config = dict(
    num_hidden_layers=16,
    hidden_size=192,
    num_attention_heads=6,
    num_key_value_heads=6,
    head_dim=32,
    intermediate_size=768,
    vocab_size=2048,
    hidden_act='gelu',
    norm='rmsnorm',
    norm_place='pre',
    norm_eps=1e-05,
    positions='learned',
    qk_norm=False,
    attn_scale=0.177,
    bias='none',
    tie_word_embeddings=True,
    parallel_block=False,
    init='normal',
    init_std_qkv=0.0361,
    init_std_o=0.00638,
    init_std_up=0.0361,
    init_std_down=0.00638,
    init_out_by_depth=True,
    init_mimetic=0.7,
    optimizer='soap_variant',
    learning_rate=0.00616,
    beta1=0.95,
    beta2=0.95,
    weight_decay=0.087,
    lr_head=0.00869,
    max_grad_norm=1.0,
    warmup_steps=200,
    schedule='wsd',
    decay_fraction=0.816,
    decay_shape='linear',
    final_lr_fraction=0.0,
    batch_tokens=131072,
    max_seq_len=1024,
    doc_mask=True,
    train_tokens=378300000,
    max_steps=2887,
    dataset='wikipedia_en',
)
Each number is 500 + 25 x the weight over its row's rms, rounded and kept within 0 to 999. Layers, rows and columns count from 0. Numbers have three digits each. The size before them is the row's rms in percent of the matrix's.

# layer 4 MLP up, 768x192, rms 0.174, rows 578-611, columns 0-191
100:479479515487516500503511518540491463540489509481524503528462525508513490491530490441454483528504513495493488509491517523506563518493537489507523522501488528479473504532540481513530513460563494469496534514501526538464490501470509490528541470522509489456505512501496513468453534517502459453465488501498466445480521544496474493496500441516494512453511494480483519532511484507567506499490539499521543483525480498489505519496521519461536511513515460479528493484496523503495502463466501440523492517536497446484511523493479502509495477474522544525517453515523515507501507492448498508
096:521509495480519486484478474517502504480507544441516496494510437508519479453502502504497515501487552497512478476510507487524527464509492499524534491512466501431524491466525541477507516498511506515549517509514455507498492465478518503506517518523483524518442485482503481477532489512523530537535512498525510498508471486478493427543557548510537539470472492507491485474516555516476521483532516498523502455546475512494539560507446517490458483482459523498486515443487543485476517485505500479508483518480521495490513504519511480498473483503545480514515521522499529484488512484507470493
099:508487545506521527480495464506517511481479485543475482476509492482539529467552462495453486455469535513475538509504531524483499491486458514525486441497503503480515487473497513526505553503481494518532512530498505506507552517481466479474502506471520473477514547509554477533547494471517514446512516539512471528492510479463506485496474481498475462459479517509489492500483477472501499490511472500482473502513495459499470464508458511499489471512497501488545500506460464481490540482482492495524518532503554486484520472476522537470484542475528513496498482547517509506509519516517559442
107:511569431511516522531513494455536510495515514441488490513522455454488518441483480489533499452488545491525459467484506487501447514487500513515493496494490542514496480537505440469522507511551510476501475477524534468501516519510515509506535488542460525463490492482497494484490532523517496475456503506489487534443485505484479460562463479493524526472508509496484535511493537464484542483510482504534522496465527535495488490518527466510479485505485449469505473476483515527498483486494485503512514501472500519510506518489459508477491518510496458487490515504493459523463484510500497487
109:506484463510511522486493458507473481528497476456545524500479519477463500534504483542531503515489480505518506536475474508515509557488507507513492518522533527509458557515502520454469457496445496504494535529543464499502479458504569507499504480519487505521522544510483559464520476488516440514537493505535455501480509536467477503527504483497530501512457451525516482449507531493490498506530507499512476485515491500487505500511488467487492494489523516472511477471494478514505498527507514496489517499513483532509516493536496534476481497549490483462533482536547519485460477522476447535
092:477447513506483505477499480515498525508503474465501555502498500445525494498484499506504488453463463476528504493534540499492537473486541482518523491519470486518500459495479491512502487512491482488492547522522546513521484501505509530489490526451513513502532491526494480491549490527546531506490498515538511487523503503504486546522480487461493496482519477452493548488530541456496521509464521517504497494508568461445532487437517516498497462494524484463532494448467480522500481529493497554500517472470500470466529504555506517493483472487517466501513538476519549488480485490511505492
107:533463517493449498484494450455481474494494497540504488531535530512489466493536479510481470476462454512485506500534516480487476504524497493482469511495517503448499487451499524480478531519494534535528484542488436534497511495544516507509512511518448511511491533505534539508515487527512485502491509496442497501483489492492494468505467522491496503490531482486486512465458480473513465526482504524503513477498479473524502504539512487534461510474532489496541527469508522512514525454533442563517485501497508557476523530496489478472504506503476532501530529490506488529517533432527526512
097:502501468451486462509531500500487505495507528476480518529494515501531488504513494462486523480493501515518513533514491443501483502440500499527473498519498439509449453525487444507541515511486498427553516485533492512457469536479515494509464532484515515510472523505524491467495502491527542513462541526459518477500500494501480510500488500514494476517521498473529481512511566509511528520516530513487474539519484537514525490495544510512488543434499516505536491518494497515533484425504484533522521496451496510494540508514473462468483479479504495487510466511496499495547524503523510500
113:485488511521509521509470509551491527483451502445430510444484509508523480488532499525539499551539501518476521468538512519516488486487494521523539483503548531495531536488518478479512489481470528515537517498504522494511498480516472523497503464491463479495493466539519429471505547482519524508503468511519528501509531490486538492462496533479505497483528516527475433531472565484532462470515487484514497489492517474522474533511510509512522494517480500513493522484481496545488535472519494487541505540490527478506497495492557478474491487510506480526526484462468531508509495515484530481
098:503482512502483506525562521500484541503472526508501512475506544499535503511501478505517488497519510498462493471497527504539507503478506462461528503530498532489467488555519512532482453522525497510533520474457512476473517508476453501527477484518487469512514488497469498473522500493507499499529452505483520428509494481464506538529463462460481513451508484500498496510454506475434524481496483509432530474493466494485492529493501439500512486527489470501514539518487510500489543527477531530464535484506480443515543504493529537497469502519497536483491512535524469505489539518490489506
105:492505507499487522486543477532483483526500468537439416498493533467506518475506467470492533473500522458486496494466513486523483492530510526505477487485478502539469465501524488474450496486506537537495479484509516503488501498499456541482487499487480451494534484463460505509535486482504505529470542521461510523475460542522529522462510537533565519496450492455490505438498510491514490471522550506521492485550472509510505489516516503505495522515483486497494478525508545507517491463485464535498480517510539524523482508509519497471480548528477483523487505488501489531533507533490502513
105:522521511458503542493483567459494467499498496468543532539460486489516496506502495508506479496497494517478526502504497508480496539478453478529500466467474503492473519523529494480515435504521504488520490509517455497486501516498465439492499456495454516471482483516467523501502521522499490455481473481499480486498533464498451482490500494460480551545512445513490520507520513499487554514505512541517483495455516458500501480525506479529519521503483500491512492521466477510511521501546543502548467484509459488479525527496505495505542525517474488537521577483536476505492525502480531502
106:481501541483496532526519474489516476522541517534509507512524476503515499541513465554504457515528505541528467515513515562472491492452501516496487488547520472496517499506443480480496499497493512540488517502485489498506542484486521506488503517477445480490409511528517493486544476476456505473520483491522522528522471504495526515491518437468572500500536488520487532484519507521496502475505497489492483511491525499497488513488499482454492545511520533497500515488502511481438488471465506517510522539546484507475491517465522539521486522527478496523511523520546472465544499490513485519
108:525478489517480460528532483535534539534470482518483487478475462480492492486512478484497546486490505502515528530525572524510478491510491510553508505539510501482517525514470555474466479526492482507522527523478531550477523515472498543511472520501511485499528530510500518509470485511496482489530524502527479528514539475501514509476515456494476486515540454518530491534515507471540515555434508520462568476504478542487515520535472512485474529520465461500515524490481484546441509518519468508509521488482513512523519511487513503481489487516513550502520507463459509512494516504505495487
108:500509494484484545520497478533515507472500505487491508478502483479518482480499515470471492496453475515504490534458485498533519505488533491477475427523541500496492491485535491503493533486503484488485492511460453522493500525514503537493524496536444488553468528483495497477511510485511514532512438506516493492478473435528517513490517507478480477545473476488465465513507496477458512499504515475473532478534542474466524497514516490498447528550477512508435477501486465506451540489509496499482517503488481520469507505522483499504526549424521521536503497540487539492534476523510462491
095:506502544449464522502464536500516456505490498508522520533521485463523492520550466494508496485494501508465432484572469514490523486508560509515500501501512499471470474510479514483519497464478532517505510479489532487508524525516512455488451535500488515490464519514508453488469459491489513503506476519493500521565480506486539477495490482498443493536484473518494544493494560444517523516501533527496504508497520452495506506516539516479525466516491438507469538514536525519523482500518477479469506515484519478508467482493496481504505504481490504470535541529483488508499508495514526549
095:509495518499500452477452479521511540480497520473487538515497481474464544500488483492458498520571480479517527485486494485506502490549443510460534521558468451500486528495517518500515500509502505508495508482499483506526532507476499525508514494485458554498486566516489500493502481526503486513495502508501522503514488519503559491482484453497510489519527492536489492535486505509517514509505460481509531513499458465536537472529468472522499523484499513509504485552498476566472528528543467485442496551500501542532496465502513525467516521453519495480486496502475497483491535477543495484
093:530500494508517488484540488472475492508475524507527522530484436562459466524493491508552480517495528510541512512452440506545479490477519521458495529528492487526503493582537504519482476511483491475511495492513516528460528550466498519495511494476502496494492521513554536536556516488487518513486489498506505471529476484481490526480482480515519513473507482519522545519488511507474523488487487506476473533468453556543528509486529494524515506494500457473529490491492543509511505498471494517525489534518481458525509526501491513455508466534504488495504522464542501473508500506548497515
111:533493489519501510478492521499495483488522511513545536520505512506509496482519524544544507512529496518509531537491525521583489483494496513495516521484492494498513465489498456491541506532482504449480490510545488561452490504510457511500483484496517461538464467510521534537532509507493512472470513450527482533519504499492447520461552506513524540513524503505529409497518508527534548526484540487503473527505524514507483524503458492510504521468477521521524505512467477527538494485516481488514483498507525512482503478504520532526524525517501525520493496537531502480509466538553488510
102:530458477490500483470475529497532536479504466478519518497504539490499500485460512514483480484487469491485488496475527508551495502499521491500521505468501519479486528499489549464500544472468494497494533531466498506465520540513476501499484520510497493523470464506533486537480479504471461481488588504485489468510469483515500470483470509512517550492477483515538510518506447487531511444462473495493431494465513520522520487502506457497503475539535495466504548479471444506508535489487506491468497498515528484482483444529509462550491488524529480510540481515533505480504467482508471500
100:492458500502479489519532464499488497519485470507532528514515489517496521514475495442488535502529502534527465489475526494535507498462509479489473486469460509452525457482500507467495466518518556519497513531468482540496461534509499511469498489515501516532483479513502498489502487494447501551468531491456484516529479502533494453473488512480543510538546483501480519483470506498516506444453486528512527513502491530509484512498517463505525493503526514526486502489490513508543477499451508482528508515559522479481494508497514488541431476542484510556491499476508502510516527443544525479
103:514461470493500498515465487525484493483515505477479504472474499494526483457494483523501502485538509478491516453548485483518515502516497534511553513539510505504529558542515475477497520502511483506458493455500484524552472543461468486533482537519486541518532499541513456521540466524536419483503492510505518467527530505447495512508536483476482481504509496514458539459471501512488469521474491512464520493468487499500488530492508479487525495534456515486468521495465519492533480492491506553486514451499524541498492489483467482474493507496444457511484471485478494510493491489531475507
103:538467511484455475493517517464494520524517487526471507489480484544498484503515487520475449518499420507516476493502514509488489489453464466536520500497487490456500472519516532535498468479463508526481520489484499535497504496479475477482509497479521481502500524506489499493493488545453493514523528544519512509495481447496504514506546546534518505544511499494512512478497550530538544480490509570504466478475505549480526478522493487488493501457541473513486486532480512492474489507475501474492490503511467456544495497522480484509497463489548491531465474462565542530487479493501526521
103:480527477526484555464514475517534506516525539511551506503545527550571509494498491474518520536513527485486569483520539541480485490473482507523520511483515459498498494510490481509537489540537515507461499504503502525520491529504480504495522463529526488456482526530466531501460518496478491536492504542499469510443482471497477485472520489471490504473510549494510495514488515502544527510510511517471555506453523508512474449504503515498532507473525506513499481488523506503517487477495516527514510482462508499482477552504495523519442490523492501509497463486531431518538514492501521470
100:495428538515544507490554458511505512521513503526479445438525511506505460452476444485514543475503479522500518529456492535509498504523495483493495470555485512480537500498518530529480534482501479506508483463529506472489527479529487469495511531491488507450477492528506532450509482487524493482494476543502503520488485466501539463490449491477495533494509488535462468523509490481503509493487492493512498437479504490517482479466507504484508538524489476498475489446469516487497504505523505461521499518509481506461505506530487503437534520473499464552490506510460512485473497502508511527
102:506480498516573508496491517499513565461490498434471489501480521516506512495477495507496470521513544522488467452461515501512516523516491467452486499488499510496455476475546474519513521494518494516509498471534539511485449526480512529498502476458495523534539509484462479519490502520527565494495483499503512453487514539493466476450494479487524518496483521538527516464531510455495549506512466533522464488521491495532514463453487499505528516499508536505498470505533472476548504545488510501506511492534504503462508471496479501455462523495470511506465464509508480530511527506514471510
098:502494502479482489535502480505504561506466463484493526473530478452471498476509525467501507488567475482518505455497542514519466501496492515492490470501533529487446465462453497518520461477470537478519499505482507498449510521498459471480461531509521530557476502517472492528478498457496511494469480480540476516486474499438509517475477476503473502527534506504518491495464472485495508529433506522536487497502462480515507508531505525532498491498497509435520478557509495558500495467498523502494484495517494534517539508513480479504481496562501469491500517472496504493539501502499498497
096:547494458477513515519480526476504526480508510450486467506482516539481541479525512540482491519525523463518499519540507467494513492488502474529512476504508501535493476496528516527478491485461492466514521527515495495491492506471554476509493489507495489466524478483506483539496532476532500500493481527472517527506468470504477518473543495517536521496479541452500470465509508541498545501523486463464514529481529471468468464508484565523505536457523500538466443494529505509534486435493478521483459481511485505508514496520482500502554526516514459471513493511495479543482490450459489514
094:520477477506486460527499507497503463483492469504482538515464480502494478459488469495499466484467453500496493479510498521514490479522529454496479489465481496498486520510455488496463506508500483497494549541536514478452549477498467482495489483511468504547524480498475521498539495503460497474490498461495515506469442477504525497503473483474517474448476494514500558484493452520515511510487492464494498466453501504519547486503480458498531488436502480544532481490479515532504519514493516497467451517501472479535500470525503521510559499533445523497473475468487533532502490547527517522
093:499508531493494557494463504496520452482503496492466494491488494491539509515487511487510471467490476564471529481540518543516504478489485475487513466490479486577495469487470479522494538496536460490494476526492493487542522483527478536494525511511492469502474487512488488538541464475485502545512486476491532503487495483464516518495496467520518484485489501454518466524488466488543467476522489495516541499535521544529531455503535496493488482498506490513535538524518492510517455525521485524517488492532458479528464503492508516513514482497512471439474523457545478451453476486529523508
092:485487526480495510471506489470508478468505520492495485517529529461499531503486509495508483507517485493466496480490491535457488533506486473481504552507493541487497457527508516498500496487461503488531486537474490526488542483509566482531463504536489453494501578549536526486491537512472505479524491519575467496505452470499521509531501505487515494508478547467510477480548524512506529491513517475513487509476467490512493474524484522516467477495501511566502466510489517514520563467498520525487528515509506488514517513466477493456480466472457495510524472499489525470448482479461475485
105:533488505525486509528491476473499487525513519484452463538534499545466491535469530446495517471487498492526499506481484505457482521467506481515444542504546529519512497478476517470461485449471485513498484498466535462551520520471450501501482517494535515480493513448558481498505506538505453488494474564481473525470501513507496445515499481496546515489502456507458504461521493491495485489464503552517518499495520520504508486482515484469491521496493527506506514496481510500554518516447477500468505500518515504508482490511502495499456511477507501544479451475486559493512503521483484498
096:508481514581517491498506477484476440458505475468521561483478505497530515488479490538512493466486505503526498512511510488524536489439558475514528506485556528546515524499524485477515448492521486508498479487504499503477472562501499510499475517520526484545498472521489493499460507495489529479491433515466504516471514526489442482503551473499471480564491466478519450503496532533508511518501511497484503536496454480534487512508488499493523503513523508516498476496497521498508471509488521522476501482532507506484519535492519502499493515539519494495522553474493441527516526532524492506
096:521526499484505522469459514510488526452476495492506506483518502483558481477490514510494550550530480522472523472444478528479504479504530503472491501526508546483477490526546502474479510492478491492535462500497514505491532557509463481483482482474444500490512456496503486510555493539468508519536502514499509498488484514514491464481506492500513529501495503516508467501532461530476493484534485493536521460552528425520489475498493497522470483496497502476491527535535499483469522485500527524497481525514491499458489479565514505511485415518494507499518520448531484520497520527527501531